Part of a small language model's weights.
Size: 13 layers, MLP 1024 squared ReLU.
Training: a variant of Adam for these matrices, 229M tokens, 6977 steps.
Each number is 128 + 24 x the weight over its row's rms, rounded and kept within 0 to 255. Layers, rows and columns count from 0. Numbers have three digits each. The size before them is the row's rms in percent of the matrix's.

# q: layer 6 attention query, 256x256, rms 0.0455, rows 0-10, columns 128-255
# k: layer 6 attention key, 256x256, rms 0.0453, rows 0-9, columns 128-255
q0 083:122100099118146121136157115153116112100136152100127139142097093100160129142156116128128140126128166128109102158099098101169107142113171105147128140157139138115086164103125115119137130106133128125098141102178137151166127114160142102118107133141092109113088126106137172117146152146108120094150126151166094166119115113141134123132168139178069092116090120111128095117131097182109142111137
k0 105:106142168168163114152122155131131143109159106145150153122140086151081174113141110146094085108172158126076061131114130109103130091176130071102117116123109170139139120121094132136165155111119113121107104145086129130144136120133108104117156141098157127103134114120133133094085128120105137149122104159112121092120082141157150110164108128138114120136119122144147133128131127130157123100117
q1 093:134087067104149130113096105145151120151158131115110137177140109158137112165122127135103122134136132134091120145110095089165117145112149127130153148136112132080122201101114130102141124097128139124103165112145140171164118114142127118106117167089075126106123142109141169153128138135105147114117119157118138156103125150101135156103119123125112081088130117119145116131141104181119119137100
k1 067:092153118162135125095161140134135133140132145162140126101152106127114170084102144101135113113148140127148096095163114143085109108170108134133132134127130131144069080141123132179169083147149140127129136165085137075115154126117113148111165128128171111098116131122142124081066144133128117135149120137126090052118094146157132130100145122141137092166124138175121108126152126113153135142141
q2 088:158076056129123102116119128122147120117169138129102107139078107116154128145139152160115102127110146141129124125119111062164090125133175114177136139128120166094148161131142148110110133129125142106111150112157140177153110108137112162101094164093114143101104164114087144140129163108120159142133105142142131144112098152147114169088154160122130122143122109124140142119111107173141124135108
k2 070:127145102060098149145113114099134118115149135154153168155138133126118162091161159104099131159153106121142128108124124104111147141111138147142122131140106113121062148137104131125161084158115110138124104165133138092115105166089120148174140152147162117147114103146131136118079120097116135113145102149160124103103094121137144141098131089191174121082155153132165123100178124061122061157122
q3 113:138108091117116086160093141136158144143164137109109139146124138140114099107133143164117133164145147131124149095163088072145120127121104109143140129132097094096097174121133122096147111125103112106135164149148147191128105135135118156112105149087115166100137150095138148160115118152123115140108143092130140116088124159143076149057119113093108122107117138141160109111148094162118112178101
k3 073:124110069078110121130133125123139135164147150115165110139159140120144142165135145142135090184097118130138138089122101090116173127074146134121169150109141056107128129141107151129111103105106136151139157179184126142090121150105114176146155139164129153190135092158136160136151141146155145146159148135164129183104153133160114112106143116116139091122153153134145132120137113078141103135149
q4 095:135110103096092096176153147111143120153159139126160112169090124149153105140104140133137113151148136106082132089151116125155085107064120109125126127094120129119122136111135143110118119150141146107138119101151132127120114116115115173185130190123108158108121134135156113184130120129121157132123100164129123114115145183125140124070108125116140114105105109130170128128123108127114098151071
k4 104:126169118098098102128148089133131153121098159117166112134111150133110125108116119136163131137097127117151156100156167118101141135102102118133143124130179099127143110163134125087113101103160141132152144179161144118081141151084145166125138142138082136148149148131126098132130119147169120123123159089160130150096121163134157135105149129142146134101182121131114132120144122076097113152122
q5 106:121108090117073145140141157117130130141139120101144107128130171143149107126110158115131118160132146137103165129140132127125170090129089157121151149120134102104103167154134139102135107152097175120134136138133184165147088094142149149120169154137096134085153133137126130161123129081148087146098129103149174078097149124148126105088127091121125134164150115167137150118168099109134080195134
k5 070:131142111111149173107105111137107124142093158114107134128159147088159093168084137173138145197120140127139127133100136123140108138101127127125135111130102101113168148135148138082063134118106173124118131123177133161114131151135131138166090111132095142134138113152133104164134137180165104120111092140156133148109140119141149119176115153125167118096160139162126121148145108119136133104128
q6 097:103118188142125121117165100164138118127114137107161098111108084116140121171118107087132114101127129097118075126082161153134110132094118094116139119153136167149105126123147087148093150108152107125151103164120129113156140171132133113140115142161132110137141107159097135087130129120129158113165134153096076166162101121132146137167132125107139134095101146067134135142091125149101156121172
k6 088:141150131134145137124126165105128081136147104179144139127110142147137140095130144105120145056125120133108186117149123132133127142135128114107137107140136134139125115114121138168142146129120109184151152109100078116132119111083138140103127135127162094103110134143123158111102110106102097133072147110130113108113119122124123147123130123150116159109065134141118122133096145155124161152112
q7 095:138151172110156062143150094165147147138124167089139109118127140156106138121101121091093138118128109080121133102099118156134087134090101051161163129141138151127132140112147095143110125115114079148097119175114090143153143136151142099122114159137116116123118120148125137117136144148103161115136116148096067167141127150098183112133131144146128125136110125095161123133092137154113130076115
k7 079:152149154130135083140125131141163098147118112138158105119093148145156124116109131110143129069094092150121156118155145098088151137148149112138182145114154140112101081128128116180159117074155089171147153081120160107129120099105132161117164129147143112160121118142139116102131111105132140142122206123119130119154153110139096143183154122146154123092156158120086131106108158130157126179131
q8 109:095151142120147082155171123155144128131156143098147137144130171132113121126099145066135134133138097082091131143153136156132117120127119110110200129127128149115103137117144098150102130126151101112134110163107133176153143100133122103122116162109103116109111127125147145124141138107123132079122103150103085120104156151105138077104129163149143126126111110104138108138138155125128108121129
k8 088:131141131132068073130119145106164123138112122137157123119146133145133119100129157121126123062121112105126145103137138131135147154168111095145135104133168088130135108146133138140126127106127073174138119108102100102106121124131168157129149170143137106156125137155115113111114142100146129134130203127161133099140131126120151130134106063156129159124145100113105108090127196151100128146122
q9 101:125137141135134097122158121150116140130128101145151107143113147164122135136096155088128166128125145106097132140123157151132082108098097111130144125131145136146112143133202098133125108122100097118175095146119083155151120088154134141128144144100096097160116156134144166118153100081127124109129121154128081124126183138107150084122134144127119151113103098070136103161085147116151131139112
k9 091:157178113136122079151145161123121101133101105126133090126123156150109114110103126113126137049138107106114118112109098111098148123143096099128122097127147150126151105153139123155126150085121075185130134093093112113149110110104107119116156107155137096147113142163103171129132132087144138151071184150094133101137139111163144123124105131174144130110155124086134118094126170139133141144103
q10 092:132130143164123171106116098142109109089113108163133131120092104113170128130134125141142138101096120132152106104099127132132131133119132113128093141148159120146128084147148120165127134121138129107136114098110110071128131148158165131102153108122167097155105128146153116105131132059150138164123128117111132098116129093145164141152137102144108141134122131100102129095079117166138137126142